Weights of a small GPT-style language model, trained from scratch on English Wikipedia.
Size: 11 layers, width 256, MLP 704 SwiGLU, 9.68M parameters.
Architecture: RMSNorm before each block, rotary positions, untied embeddings.
Training: a variant of Adam for these matrices, 435M tokens, 13273 steps.
Each number is 128 + 24 x the weight over its row's rms, rounded and kept within 0 to 255. Layers, rows and columns count from 0. The size above them is the row's rms in percent of the matrix's.

# layer 2 attention output, 256x256, rms 0.0509, rows 100-204, columns 128-191
size [104 100 117  87  95 106  88  99  86  93  92 104 115  89 108  89  78 112 100 107 106 100  99 109  89 107  89 108  93 107 110 122 110 102  92 107  84 112 104  81 100 112  75  90  95  75 129  85  98 101  98  83 105 100 100  94  91  91 109 101 107 102  96  88 100 102 119  99  94 112  93  87  86  87  87  85  91  96  98  87  94  97 125 103  97  93 108  80  85  81 102 115  88  91 110 103 101  99  88 103 108  89 109  87  93]
[[ 95 116 157 131 124 140 137 140 104 195 132 133 132 118 143 161 111 135 140  84 110 175 161 138  64 154 152  96 160  84 118 121 134 127 142 170 123  95 111 133 102 137  93 164 146  92 178 135 171 166 107 111 151 150 124 133 116 127 108 124 124 114 135 145]
 [116 167 119 142 145 126 101 125 130 127 173 112 139 144 109  82 134 144  85 119 159 141 104 156 132 133 132 148 112 155 168 124 142 136 111  66 155 129 133 111 128 115 175 140 172 140 105 105 116 150 117  86 109  78 136  94 126 133 194 138 163 113 143 132]
 [125  89 127 117 150 123 159 129 144 126 149 148 145  86 149 159 139 147 125 121 158 115 136 122 134 113 166  99 146 138 120 143 165  94 118  93 124 145 113 125  96 106 152 118 165 137 139 169 142 129 152 151 116 129 153 131 131 119 108 135 135 106 138 127]
 [133 109 122 109 158 106 140 121 144 134 106 126 151 126 117 123 137 151 146 150 116 141  73 100 135 156 110 136 117 145 102 133 165  66 101  67 143 133 138 137 144 127 125 155 132 143 126 102 127 150 121 127  96 134 158 120 143 167 137 146  76 147 126 107]
 [170 155 118  85 116 130 167 100 102 164 120 156 150  83 131 159 134 155 146 111 105 136 127 124 134 111 155 147 114 136 139 154 168 178 144 134 142 146 124 168 155 154 149 125  92 166 102 108 144 117 140 137 156 183 146 155 112 146  99 144 100 156 135  96]
 [119  85 149 128 140 135 144 120 127 142 143 124 152 135 160 136 121 128 121 146 161 142  91 105 145 107  70 122  95 118 167 155 107 137 102 128 103  98 162 111 135 130 117 127 133 112 123 146 153 149 123 128 122 112 123 137 147 135 154 144 109 158 117 122]
 [125 108 149 140 147  92 125 144 105 168 129  61 130 132 146 202 123 103 136 153 135 138 119 119 135 139  96 113 162 145 131  98 108 144 114 144 146 111 147 117 179 196 121 119 133 146 146  99 126 137 157 111 133 143 132 172 122 120 130 112 101 101 124 110]
 [135 177 186 184 152 147 113 188 127 142 125 154 109 136 129 127 111 122 158  97 128 179 174 145  79 155 115 104 133 109  77 119 134 115 188 148 163 120  95 171 154 132 106 114  98 131 118 103  94  99 130 153 162 145 152 147 120 136 127  76 148 160 121 134]
 [168 135 168 115 104 142 155 114  87 108  94 149 151 126 107  95 165 148 118 109 141 125 184 138  95 129 179 107 158 140 136 128 109 101 125 141  79 150 152 117  95 140 138 126 181 150 141 116 162 159 143 116 105 121 131 147  93 185 145 177  84 128 141 154]
 [165  81 155 154 117  97 148 133  78 150 120 162 107  74 168 176 119 100 148 156 139 135 157  99 114 129 111  86 112 104 155 176 150 125 157 154 115 134 140 101 113 108 126 109 140 117 167 157 129 116 164 116 121 126  86  99 120 106 108 149 130 128 101 133]
 [148 165 176 132 181 126  98 105 115 118 156 126 103 110 107 111  97 137 132 157 124 135 124 120 130 127 107 124 181  94  98  87 101 125 175 153 124 170 121 114 135 138 149 100 119  96 126 121  98 120 161 157 153 137 131  99 124 130  90 125 128  93 132 128]
 [120 118 139  98 167  92 138 145 134 107  89 149 150 136  57 128 129 175 147 146 105  89 143  99 135 156 145 152 141 143 136 113 111 120 124 125 121 124 122 110 125 139 115 108 163 117  85 136 113 145  91 117 120 124 128 167 113 154 158 162 148 152 130 150]
 [126 129 161 120 119 130 116 129 124  89 128 140 160 101 147 105 155 156 112 130 123 112 113 116 122 125 149 114 155 120 139 141 151  95 135 157 137 145 105 140 113 132 120 118 128 101 157 165 147 132 133 148 138 132 152 143 103 109  83 132 164  94  96 114]
 [134 106 160 132 143 112 141 174 114 141 124 127 118 137 115 172 136 109 132 159 149 116 134 120  86 135  74  80 123 134 168 171 150 132  88 134 105 170 143 123 116 121 136 120 148 159 161 135 151 164 131 135 101 143 101 134 137  94 132 148 135 130 114 135]
 [120 130 142 150 145 139 150 113 129 168 117  95 123 125 103 126 130 127 125 145 115 131 117  95 114 113 120 126 127 122 159 142 129 111 137 147 108 112 157  96 134 174  87 139 135 150 216 142 136 127 191 118 118 137 128 166  82 128  69 116 117 123 109 109]
 [170 115 110 108 112 136 139 122 148 115 113 123 133 139 136 126 161 134 129  91 144 135 194 145 114 115 142  74  95 129 107 145 154 170 115 123 144 134 162 123 148 123 135 127 127 122 121 171 129 133 177 123 134 132 124  91 158 127  98 124 108 130 120 124]
 [ 85 163 152 115  75 156 125 140 157 132 126 143 136 127  98 125 114 139 140  97 121 142 110 194 140 117 115 193  85 130 111 116 106 140 104 105 102 159 152 119 161  91 118 105 150 123  95 189 146 130 143 125 145 110 101 128 158 124 130 189 113 160 151 115]
 [127  96  98 162  99 123 123 116 114 145 124 120 127 140 125 123 143 143 153 148 156 121 118 124 128 116 146 163 114 136 112 143  79 120 102 164 118 110 164 119 126 129 125 131 124 125 102 142 106 144 118 127 121 173 100 129 124 150 147 135 161 137 110  86]
 [157 120 123 112 113 117 137 167 106 151 102  96 126 134 140 170 145  90 131 131 132 129 127 114 108 159 117  82 127 139 139 125 164 147 163 161 175 140 117 157 164 146 116 180  61 139 166  90 126  77 144 120 164 130 168 110 176 115 132  90 190  95 125 140]
 [ 72 106 155 130 165 149 123 163 181 107 157 136 112 118  72 140  66 112 150 131 170 114 125 161 124 169  51 145 114 167 129  99  78 115 121 139 120 133 157 113 149 137 116 122 149 117 141 134 121 116 137 132 179  71 121 162 119 150  91 185 150 122  77 117]
 [163 110 137 114 124  99 143 142 118  99 129 159 177 146 125 120 168 176 139 129 111 101 100 147 102 127 146 117 101 142 125 184 115 129 141 106 178 140 121 122 103 123 126 179 145 154 117 130 174 153 135 124 104 104 157 128 105 173 149 133 108 168 134 127]
 [149 134 123 136 135 104 129 125 150 115 125 111 121 160 186 113 145 141 151  94 154 132 136 147  98 128 120  97 135 106 107 153 121 147 194 167 148 153 109 146 108 165  92 135  85 127 157 158 110  88 146 113 122 136 180 106  78 143 136  87 114 121 135 131]
 [135 112 125 101 130 107 119  89 120 116 119 124 148  64 142 119 103 142 122 161 124  96 125 133 146 126 136 118 137 110 154 139  35 113 107  90 130 110 151 138 146 172 126  96 163 146 156 158 113 130 110 109 130 128 107 119 118 113 180  83 130 122 112 135]
 [158 108 115 138 126 135 144 122  93 141 134 138 151 103 132 145 108 156 153 114  74 170 111 117 123  84 126 121 114 112 141 172 134 121 113 104 130 133 112 183 101 123 152 183 111 189 116 119 104 111 148 138 114 185 119 119 111 131 136 127 119 138 159 132]
 [102 124 145 159 121 114 110 156 149 161 112 135 105 145  95 133 127 119 174 115 143 148 144 141 127 148 164 112 166 143  88 127 163  95 116 134 109 112 137 114 113 128 107 184 133 123 167 157 124 163 124 112 127 135 143 170 155  97 133 138 173 117 140 120]
 [115 115  95  97 122 148 142  98 129 140 146 103 152 154 125 124 145 166  77 121 134 150 100 132 106 123 137 129 136 132 147 120 145 118 110  87 103 153 119 158 123 103 162 163 157 141  67  91 113 166  79 118  98 124 117 103  87 134 171 148 123 144 154 127]
 [149 123 176 167 110 124 117 147 105 179 137 134 104 141 181 113 126 113 132 130 151 107 108 104  85 114  97  77 133 118 135 150  91 116 130 119  98 174 121 143 154 113 126 108 138 134  95 128 107 154 143 124 129  97 142 142 146 140 147 143 138 120  52 143]
 [130 139 129 136 107 109  94 147 147 106  91 121 113 154  98  92 109 112 101 130 131 151 115 162 160 121 149 147  90 168 159 142 123 101 118 104  87 144 151 106  99 101 132 154 141  97 109 122 102 146 104 137 105  82 100 117 156 136 112 179 116 104 149 141]
 [150 120 158 154 115 132 131 144 100 117 127 146 111 119 155 115 144 106 164 144 118  99 141  93 124 129 137  85 147 115 136 139  93 142 180 186 109 168 130 142 122 169 129  55 100  86 166 157 123  75 190 128 178 118 140  96 101 162  78 111 161  93 113  93]
 [ 66 130 148 120 106 126  80 130 161 123 140 109 139 126 109 108  91 139 117 158 152 144  64 106 151 116 141 123 146 148 126 107 150 135 124  94 118 151 153 117  93 155 156 156 195 123 143 139 126 159 160 115 112 122 110  76 128 127 142 140 134 120 114 124]
 [131 135 151 131 149 134 115 127 152 137 124 141 135 125 148 130 144 123 115  99 133 137 160 151  99 128 136  96 138 106  81 103 209 128 122 109 130 163 135 121  72 109 151 126 139 119 162 103  76 139 162 140  95  95  93 115 133 108 130 106 117  99 124 125]
 [103 143 157 151 128 105  92 138 135 124 127 155 132 104 140 143 143 118 145  98 162 121 121 138  96 155 113 106 149 134 124 124 101 125 186 149 124 108 114 132 160 167  94  84 101 128 134 176  76  84 141 135 160 110 149 148 155 137 125  99 110 113 137 127]
 [166 148  87 100 123  89 113 125 165  81  99 129 104 122 118 137 107 123 120 125 148 141 150 158 147 135 131 107 139 152 109 111 126 141 133 155 135 123 110 136 142 123 123  99 108 127 128 134  92  96 101  90 143 161 107  67 145 142 134 147 126 133 122  98]
 [105 103 140 152 142 119 136 146 146 178 171 165 123  87 169 108 109 121 154 102  91  97 146 113 100 136 129 106 166 121 141 126 137 120 150 146 141  95 107 150 126 203 139 110  81 145 158  86 124  83 174 169 160 123 111 108 122 127  98 137 170 120 144 125]
 [127 159  97 103 144 122 136 102 188 107 141  97 137 122 102  89 115 149 102 116 153 136 134 151 162 141 151 170 145 121 107 116 139 112 120  92  86 129 147  67  84 143 113 120 152 143 161 136 133 143 133 130  79 126 100 116 143 107 128 144  54 108 128 161]
 [114 124 116  77  61 120 135 103 119 105 102 134 144 121 116 108 141 125 108 140 103 126  85  86 174 115 144 189  97 147 123 118  66 127 118 100 130 131 142 128 147 111 138 104 142  99 133 149 130 141  98 126 114 129 104 119 136 139 126 134 103 105  89 152]
 [166 153 169  94  84  94 123 132 140 121 130 109 161 144 151 138 143 133 174  98 135 174 105 135 124 102 121 146 114 141 106 151 136 141 101 143 122 144 128 131 125 116  91 118 131 112 111 101 124 144 146 155 136 150 141 128 110 100 122 149 138 125 153 150]
 [126 119 141  84 106 135 119  89 124 149 108 148 170 141 134  91 130 156 103 119 149 121 124 124 117 111 182 120 127 120 151 121 111  96 122 127 142 147 103 141 133  87  80 158 146 138 105 130 120 130  97 118 111 131 146 135 121 156 138 147 150 145 147  95]
 [148 136 102 119 120 152 118  92 165 133 104 137 142 142 156  83 126 140 128 122 116 131 109 119 151 107 151 143 137 110 126 150 135  91 118  95 168 132  96 134 155 136 128 102 136 155 116 121 125 143 153 125 123 160 137 138 114 141 144 121 115 150 147 131]
 [106 102 137 126  87 169 122 103 107 123 101  98 144 112 128 148 142 123 109 104 109 122 130 140 107  83 122 125 140 166 107 128  85 138 125 131 169 120 124 112 111  68 117 130 154  94 115 138 152 164 161 128 133 113 131 135 141 127 141 170 137 172 130 160]
 [163  90 134 142 161 119 151 160  79 132 130 132 106  96 155 159 121 115 146 136 132 143 155  83 128 121 138  96 129  95 139 139 120 157 169 170 106 129 145 140 152 160 104 113  67 134 147 115 113  94 145 141 180 136 114 142 120 129  85 137 143 119 105 114]
 [102 127 125 198 106 139 111 110 125 151 107 100 110 123 127 158 102 140 109 102 163 181 134 140 118  91 158 157 151 113 119  85 108  76  70 146 104 141 136 122 102 131 141 145 168 127 152 170 139 164 178 158 116 130 110 180 126 123 115 174 103 125 108 147]
 [137 122 137 180 172 112 109 149 164 103 132 117  80 116 119 151 125 149 179 111 137 158 161 139 111 130 158 107 189 110  90 116 141 132 132  95 127 161 103 131 126  96 113 113 102 159 118 132 105 105 119 106 124 102 165 139 136 145 159 133 104 166 129 143]
 [121 112 145 158 113 114 108 134 133 125 123 124 142 120 151 148 127 146 137 130 139 119 120  91 127 130 134 123 141 116 101 153 125 127  77 126 140 164 134 107 122 108 134 125 154 113 136 149 131 161 153 126 136 120 105 143 143 153 131 158 116 116 173 125]
 [159 115 141 152 135  90 116 156 112 130  87 133  89 132 150 128 127 117  99 161 148 147 150  78 118 166 128 139 111 122 147 109 141 114 173 188 111 116 142 167  89 139 143 143  99  84 155 161 138 108 134 118 170 170 123 120  75 129 123 121 168 111 112 125]
 [113 112 157 144 118 126 113 130 142  83 122 109 115 177 110  95 158  92 102 139 152 197 125 118 144 162  72 111  90 141 122  91 127 124 116 106 131 100 180 135 158  89 167 140 141 153 147  92 139 116 119 131 160 148  97  89 107 157 137 130 113 179 129 172]
 [142 130 108  96  96 132 160  88  85 127 139 152 188 157 151 133 136 181 116 151 132 126 100 122 142  97 137 144 133 147 144 173 143 102 124 105 122 110 140 132 111  93 118 113 138 146 138 136 115 172 125 108 109 110 147 149 125  95 152 107 124 155 102 162]
 [157 163 118  95 106 160 145 102 143 132 137 148 122 125 137 146 127 136 107  90  98 152 168 110 117 154 150  98 131 101 134 138 120 132 137 120 110 145 129  79 125 129 128 152 114  77 135 104 110 159 126 151 128  92 115 112 132 114 112 131 136 145 170 122]
 [114 104 133 131 151 130 120 123 100 132 145 150 139 122 133 127 157 151 113 124 110 104 147 140 112 112 121 120 142 142 136 143  76 153 123 123 159 124  80 119 134 129 169 170 120 120 109 107 126 138 134  81 121 137 117 165 135  76 138 127 154 150 114  98]
 [136 117  97 115 107 135 135 128 156  91  97 121 119 183 140 122 142 115 150  86 137 169 167 154 157  96 118 118  72 125 117 138  92 191 160 131 102 116 103 106 122 130  69 107  80  69 162 172 109 118 160 134  71 113 169 131  89 121  84  97  99 104 119  80]
 [146 128 145 145 139 138 127 138 123 129 162 115 120 142 111 143  84 107 124 113 168 153 126  91 141 155 118 125 134 137 126  89  95 141 130 172 111 121 156 118 109 172  83 114 133 135 124  91 122 114 109 171 169 142  87 130 116 135 141 188 143 110 124 122]
 [127 169 116 141 124 139 159 134 140 137 124 126 115 122 122 117 126  98 194 144 132 138 179 136 111 114 111 113  88 107 130 149 159 148 128 141 154 110 162 125 114 150 167  72 136  70 153 169 153 158 203 104 126 138 127 133  95 119 117  91 125 101 121 107]
 [115 106  86 112  77 154 105 102 112 108 130  87  97 178 127 145 111 100 118 139 102 150 101 114 155  79 156 159 107 137 168 107 132  93 133 171 111 138 151 133 130 130  94 167  91  92 141 116 157  97 115 148 166 164 129 106 148 143 133 137 118  98 167 105]
 [166 148 112  98 127 139 127 101  91 160 149 159 165 145 149 115 145 160 128 111 102 129 132 152 107 116 159  96 103 102 158 174 121 132 155 112 139 144 102 127 136 113 113 150 111 131 134 114 118 136 139 121 140 108 161 159 113 120 177  65 128 197 170 144]
 [ 85 169 150 141 145 118 162 108 125 140 202 132 118 140 125 139 168 127 144  91 106 133 148 169 128 135 106 116 148 145 119 122  99 187 160 138 119 127 131 122 130 155 147  93 113 123 147 139 121 112 134 157 146 131 108 138 127 108 104 110 135 116 127 118]
 [102 143 177 136 151  92 173 107 103 131 112 146 177  94 125 128 157 148 113 119 141 131 115 114 120 129  92 127 150 122  98 135 117 143 127 130 123 143 177 131 141 126 127  94 147 132 116 137  99 120 104 121 164 127 120 128 169 110 115  97 106 118 111 122]
 [146 111 154 114 105 145 164  97 109 169 151 113 164 119 154 124 113 150 139 119 148 161 115  76 133 117 132  86 115  89 134 180 124 157 161 125 110 140 147 104  92 114  98  90 103  83 136 132 104 123 121 165 109 125 139 128 106 166 139 128 120 146 135 123]
 [100 123 155 147 102 148 104 158 143 144 115 130 107 125 155 110 100  94 133 140 119 120 117 116 115 131 103 111 118 109 115 119  89 131 148 143 136 109  92 138 181 157 144 163 106 121 125  95 110 100 138 133 132 129 117 129 116 141 113 123 128 136  95  98]
 [126 110 145 132 131 123 125 147 148 124 116 131 142 123  92 116  91 138  95 144 103 171 143 127 128 137 110 157  95 111 162 137 118 144  94  91 103  83 146 100 150  88 133 116 181 112 124 120 162 187 124 112 115 112  75 160 148 101 136 144 111 142 134 122]
 [129 134 148 127 104 113 150 116 128 108 104 118 132 153 145 122 139 123 139 140 113 145 118 104 151 102 106 122 125 132 144 130 102 128 148 103  88  96  97 161 159  97 135 143 107 162  94 143 127 113 106 126 160 114 149 162 105 180 106  96 119 181 144 109]
 [106  92 156 155 150 118  97 177 141 141 123  98  78 125 124 151  93  76  82 133 157 131 131 122 118 219  87 116 153 155 147 109 144 180  92 151 148 122  59 110 142 111 153 123 107 118 122  81 127  96 109 141 111  99 123 178 134 104 122 164 107 141 111 114]
 [168 144 157 169 141 106  89 161 102 136 140 169 100 125 184 144 106 111 142 135 170 133 142 121 130 135 109  76 175 100 120 127  87 152 137 175 122 171  85 155 154 148 111 131  75 136 138 128 101  88 154 134 159 106 152 150 102 126 152 113 148 107  92 112]
 [109 130 128 100 109 122 102  85 115  99 118 131 159 126 141 112 106 147  96 130  88 119  85 123 166 113 111 149 100 127 103 134 135 152  54  88 132  96 117 106 147 109 105 163 156 155 169 122 133 172  97 113  81  98 135 152 144 104 163 164  94 151 133 154]
 [168 121 151 113 121 142 146 115 101 120 159 140 152 106 107 118 107 170 115  82 149 154 136 125  95 154 169 116 168 130 118 105 151 151 135 130 130 140 123 106  84 163  82 143 128 147 146 119 120 102 120 110 100 140 174  99 129 140 112 132 163 142 145 156]
 [114 118 151 153 103 118 100 170 128 165 128 141 129 128 149 159 138 109 102 125 145  79  94 133 100 131 138  99 143 158 132 139 115 116 143 167 127 102 152 139 145 139 131  92 132  97 123 136 129 144 103 120 146 160 114 101 105 137 142 151 122 109 144 126]
 [135 156 104 105 109 150 103 156 158 134 123 124 117 138 120 110 116  95 130 117 124 131 113 115 142 146 129 127 175 107 109  73 112  80 125 116 177  96 110 142 124 109 168 165 130 127  90  90 101 119  75 131 137 129  93 170 164 154 150 128 174 175 134 139]
 [116 152 157 152 165 100 109 144 141 130 130 137 105 128 118 112  93 100 112 125 117 132 152 119 125 148  82 126 145 113 116 132 130 161 105 158 141 135 125 113 165 141 123 110  86 119 168 149 113  91 146 120 147 104 156 120 168 109 110 108 159  86  73 114]
 [129 148 108  97 127 149 123 137 127 115 125 134 115 111  98 158 117 134 147 151 127 167 102 132 160 131 110 144 157 122  91 112 138 138 187 203 151 133 133 145 145 142 118 116  54 124 143 108 145  97 144 126 133 172 174 105  97 140 117  85 105 126 111  91]
 [135  65 118 133 144 156 118 177 112 157 163 154 106 101 136 126 119 105 109 146 150  99  87 117  84 118 165  99 135 146 133 148 160 142 144 151 134 124 101 144 139 128 116 137  97  96 126 116 143 117 144 127 136 144 143 162 130 129 126 114 136 157 142 125]
 [154  88 140 132 198 108 159 131  91 120 143 164 156  95 128 133 137 160 111 131 116 116 118 113 121 133 141 100 122 150 162 160 139 127 118 167 184 138 110 182 156 111 108 107 125 123 111  88 122  99 117 106 156 127 116 111  83 148 112 123 127 143  69 111]
 [109 161 143 105 124 174 106 147 165 138 146 119 117 166 106  95 110  98 151 103 117 131 126 116 130 139 111  95 152 137 129 100 146 117 164 181 125 130 111 117 109 168 134 120  95 144 127 147 116 102 109 157 111  94 122 137 144 124 110 144 172 160 125 123]
 [128 101  89 121 125 138 119 152 144 128 138 119 130 158 136 123 121 164  83 104 149 148 135 175  92 130 152 106 155 129 150 128 140 124 159 131 125 128 134 140 136 171 143  93 125 107 104 108 101 146  96 102 110 122 143  83  84 143 147 110 125  77 109  87]
 [140 119 112 136 130 109 135 101 110  88  91  94 122 118 101 156 144 127  88 176 109 135 126 105 136 140 141 140 173 129 131 116 110  91 114  94 115 170  92  97 158 131 126 151 129 140  91  86 126 101 136 123 124 107 133 136 122 152 146 118 118 137 113 114]
 [116 125 122 160 127 120 109 140 128 120 127 150 111  97 136 158 118 142 123 148 106 146 134 143 115 146 124  83 133 121 104 108 135  94  99  86 112 158 138 119 155 121 167 139 183 147 134 159 105 157  93 141 133 155  90 190 148 103 122 184 120 105 132 110]
 [112 124 160 139 136 107 111 132 118 134 142 133 155 152 115  82 121 138 105 155 114 155 110  82 136 125 136 135 155 106 124 114 120 154 132 101 109 108 106 134 170 163 100 120 150 153 149  80 162 121 112 158 137 106 125 119 111 132 118 116 129 162 147 127]
 [174 111 129 132 143 102 150 129 124 139 145 145 127 145 144 142 158 136 146 136 148 140 178 129 110 142 136  97 116 111 107 185 167 124 173 125 136 106 121 155  89 122 138 117 108 143  85  90 130  99 132 132 132 123 140  91  75 169 117 107 130 122 110 142]
 [125 107 120 109  92 123 121 149 118 143 152 103 144 176 103 120 102  96 156 142 149 170 105 130 147 147 100  82  90 152 143  97 126 167 103 103 131  75 155 116 122 126 124 124 127 140 109 148 150 123 115  89 107 131 122 136 138 162 124 125 154 177 107 123]
 [133 112 122 129 115 128 126 134 128 137 159 156 142 130 129 137 148 131 105 111 130 132 178 137 106 133 113 108 169 108  78 123  78 161 145 137 120 102 123 158 169 137 168 100  98  97 103 123  98 113  91 128 150 132 139 176 121 130 160  98 180 161 164 104]
 [130  96 129 137 100 104 128 127 104 164  97 128 136 117 183 135 138 100 149 135 140 101 134 112 131 145 141 114 134 109 114 162 160 105 124 114 134 105 113 127 150 124 113 125 117 117 137 127 136 147 108 110 117 138 160 121 126 130 141 106 117 117 166 128]
 [ 91  90 138 110 127 140 122 118 133 143  93 117 134 135 126 131 155 128 135 158 134 121 130 124 111 141 120 155 128 128 137 113 142 114 120  60  90 107 129 142 168  90  84 146 143 111  81 137 168 138  79 149 140  88 112 141 125  83 186 147 143 174 126 136]
 [ 87 152 126  81 114 127 119  91 133 161 151 165 169 144 125  98 128 151 137  77 111 146 107 135 125 130 126 155 116  91 112 113 129 114 100 146 124 139 153 148 111  93 111 127 132  98 161 128 143 106 154  92 159  86 145  97  90 111 151 145 132 101 157 143]
 [148 138 128 110 113  84 145 117 112 102 120  82 119 133 107 119 106 113 107 131 119  90 113  82 136 119 126 111 121 139 115 117 147 152 119 158 119  90 156 126 102 146 120 146 105 152 141 126 179 129 105 146 123 124 152 163 147 112 114 123 114 140 108 153]
 [181 133 142 143 153 138 114 140 124 140 128 119 117 143 145 140 125 140 180 133 107 104 194 112 101 147 106  98 124 109 111 153 192 125 163 185 154 113 120 175 112 168 115 122 101 174 143 118 148 106 150 136 141 193 169 107  89 122 103  49 143 155 159 116]
 [ 90 178 162 140 134 138 150 132 125 126 111 109 111 124 105 134 141 137 153 109 142 130 123 165 141 131 153 160 149 125 100  99  78 114 159 189 119 140 151 102 117 158 129  90 156 100 169 141 154 127 156 148 154 130 107 130 153 138  89 154  94  96  85 118]
 [143 115  98 107 110 135 146 105 126 133 137 162 141 150 137 102 176 146 119 105 113 137 132 139 113 118 105 124 114 142 125 136 159 106 127 131 148 140 124 134  58  90 122 165 111 115  96  90 166 120 120 154 129 113 163  92  86 129 170 133 125 138 156 134]
 [127 187 127  98  56 129 124 122 147 150  98 124 130 154 119 121 128 122  95 114 101 144 133 147 154  94 140 112 101 105 134 143 159 135 173 157 150 140  97 120  82 118 141 137  94 119 161  88 125 144 114 121 136 105 136 130  77 105 125 102 134 105 140 158]
 [118 134 145  98 121 131 146 148 154 124 130 143 124 168 123 110 151 119 103 136 124 145 175 152  96  90 133  82 132 130 135 170 125 117 134 113 124 134 123 113 105 147 153 110 142 112 125 155  92 114 127 119 134 111 109 111 122 128 120 153 142  96 123 153]
 [119 183 138 132 148 117  95 137 145 150  78 145 115 152 118  84 125 104 136  88 103 144 119 110 174 114 132 120 122 144 139 127 107 106  90 107 110 128 126  90 135 112  95 109 104 131 149 100 113 137 162 174 123 148 141 162 153 113 123 171 139 129 109 127]
 [112 158 140 143 180  71 127 131 127 119 128 138 120 169 139 101 163 126 139 126 189 126 116 150 131 107 123 107 142 159 122 140 122 151 125 137 151 167 129 102  95 165 126  99 132  61 118 101 132 138 142 158 145 112 130 114 126 135 123 137 142 120  90 108]
 [121 110  94 108 110 126 140 120 133 137  97 125 131 149 140 165 103  95 126 125 124 141 106  58 162 148 101 117 114 124 148  97 122 131 144 125 153  99 110 100 145 169 137 144 110 106 101 106 136 110 153 152 138 119 128 116 102 166 136 135 109 125 116 138]
 [120 125 131 134 101 144  99 117 119 139 146 125 124 143 116 124 144 138 147 139 154 118 133 138 111 147 134 108 140  95 136 127 171  92 116  66  76 114 130 139  94 127 136 144 160 116 107 115 157 171 102 142 110 110 125 109 145  69 120 114 136 161 150 170]
 [136 131 123 106 145 127 152 126 125 109 120 119 112 110 132 139 119 117 144 131  98 125 133 109 142 101 118 142 115 116 153 148 126 135 147 106 118 154 139 121 193 140 114  84  89 163 159 134 106  73 153 100 168 104 186 131 130  85 130  64 121 153 119 120]
 [128 157 105 136 163  81 140 158 159 107 122 122 128  93 128 125 122 131 128  80 120 103 139 181  96 132 133 128 156 145 123 125 138 132 163  96 115 114 118 133 128 158 112 141 110 163  94 172 100 128  91 134 121 187 106 126 174 120 102 126 112 120 135 104]
 [ 79 114 133 127 109 128 157 142 140 114 131 137 134 126  84 108 139 136 121 127 125  95 151 133 150 137 130 126 103 156 127 124 150 126 151 136  96  95  93 117 108 166 147  86 132 142 140 109 117 143 122 139 123 109  98  93  68 150 119  93 159 107 154  87]
 [ 94 122 123 152 133 109 129 129 171 123 121 113  99 128 137 118 134 121 141 140 111  56 127 137 157 162 105 157 132 160 103  93  99 132 124 140 108 119 132  97 126 108 146 201 151 107 102 143 128 165 151 142 138 150 102 147 161 151 127 179 129 162 113 132]
 [150  89 113 148 135 114 140 136  81 123 145 164 150  75 114 132 128 161 122 156 105  82  94  98 114 141 127 141 117 135 103 119 133  86  78 111 130 138 113 143 131 112 129  98 116 127 117 138 100 119 111 146 139 131 117 141 127 143 143 136 154 134 133  99]
 [117 146  92 118 154 124 126 125 168 135 130 112 132 140 135 135 160 144 115  99 110 119 115 110 128 128 115 138 119 150  89 113 147 129 144 107 115 148  93  95 126 149 167 159 109 174 113  99 105 121 147 152 146 126 119 126  83 121 153  81 145 136 129 120]
 [124 113 156 103  98 150 149  99  82 136 110 159 156 134 130 101 151 123  96 172 115 102 143 114 139 106 130 140  78 106 150 132 180 148 122 115 129 120 144 134 145 130 119 132 124 117 135 150 144 125 144 136 142 102 157 143 122 104 136 101 181 136 126 166]
 [119 144 121 121 142 133 126 116 133 133 147 136 140 155 148 136 149 140 142  96 118 113 106 129 142 112 150 156 152 132  87 103 165 130 194 125 191 108  82 134 128 107  88 161  80 126 118 138  96 126 133 112 111 133 170 124 149 157 122  64 159 117 150 114]
 [112 146 114 140 103 149  96 116 111 110 107 119  90 118 108 123  80  94  99 146  87 122 123 149 137 143 115 133 104 136 113 122 152 119 133 141 165  91 118 136 183 155 125 175 110 168 123 140 128  91 117 110 141 159 150  67 142 148 134 112 123  84 164  97]
 [147 110 103 142 101 151 117 100 136 140  90  93 104 100 146 134  89 143 123 155 116 165 115 107 128 133 166 153 121  90 129 112 211  90 124 130 102 146 122 147 132  88 117 164 109 173 144 122 125 118 139  96 117 154 174 114 150 103 121 105 110 109 157 143]
 [108 155 127 122 155 125 118 113 148 113 116 105 163 145 126 148 100 145  90 126 137 174  99 116 127 122 139 130 132  92 136 104  79  93 101 104 157 105  62 111 155 122 139 149 157 107 129 156 109 148 143  98 113 102 144 147 128 141 159 111 123  92  92 158]
 [159 135 142  96 129 152 130 119  98  84  82 152 153 159 104  99 107 141  91 129  93 144 131 124 144 118 161 135 119 123 136 150 146  73 116  68 103 144 158  91 116  78 106 140 164 162 131  99 118 140 115 119  94 109 119  73 163 100 134 157 103 122 177 167]
 [ 96 165 115 105 129 166 102 130 173 131 115 118  97 172  97  83 103  92 131 121 132 156 100 129 192 159 159 146 100 146 139  76 103 105 128 130 105 118 130 109 162 124  93  97 147 117 119 132 119 127 126 103 144 166 111 160 136 105 115 171 114 162 103 136]
 [141 131 113 126 165 110 160 124 104 132  66 144 134 117 140 133 149 107 160 200 113  96 157 123 175 107 145 155  81 132 126 146 108 134 114 108 136 132 126 137 186 126 117  66 124 156 124 108 110 133 154 122 139 122 110 138 125 131 139 108 150 140 139 121]]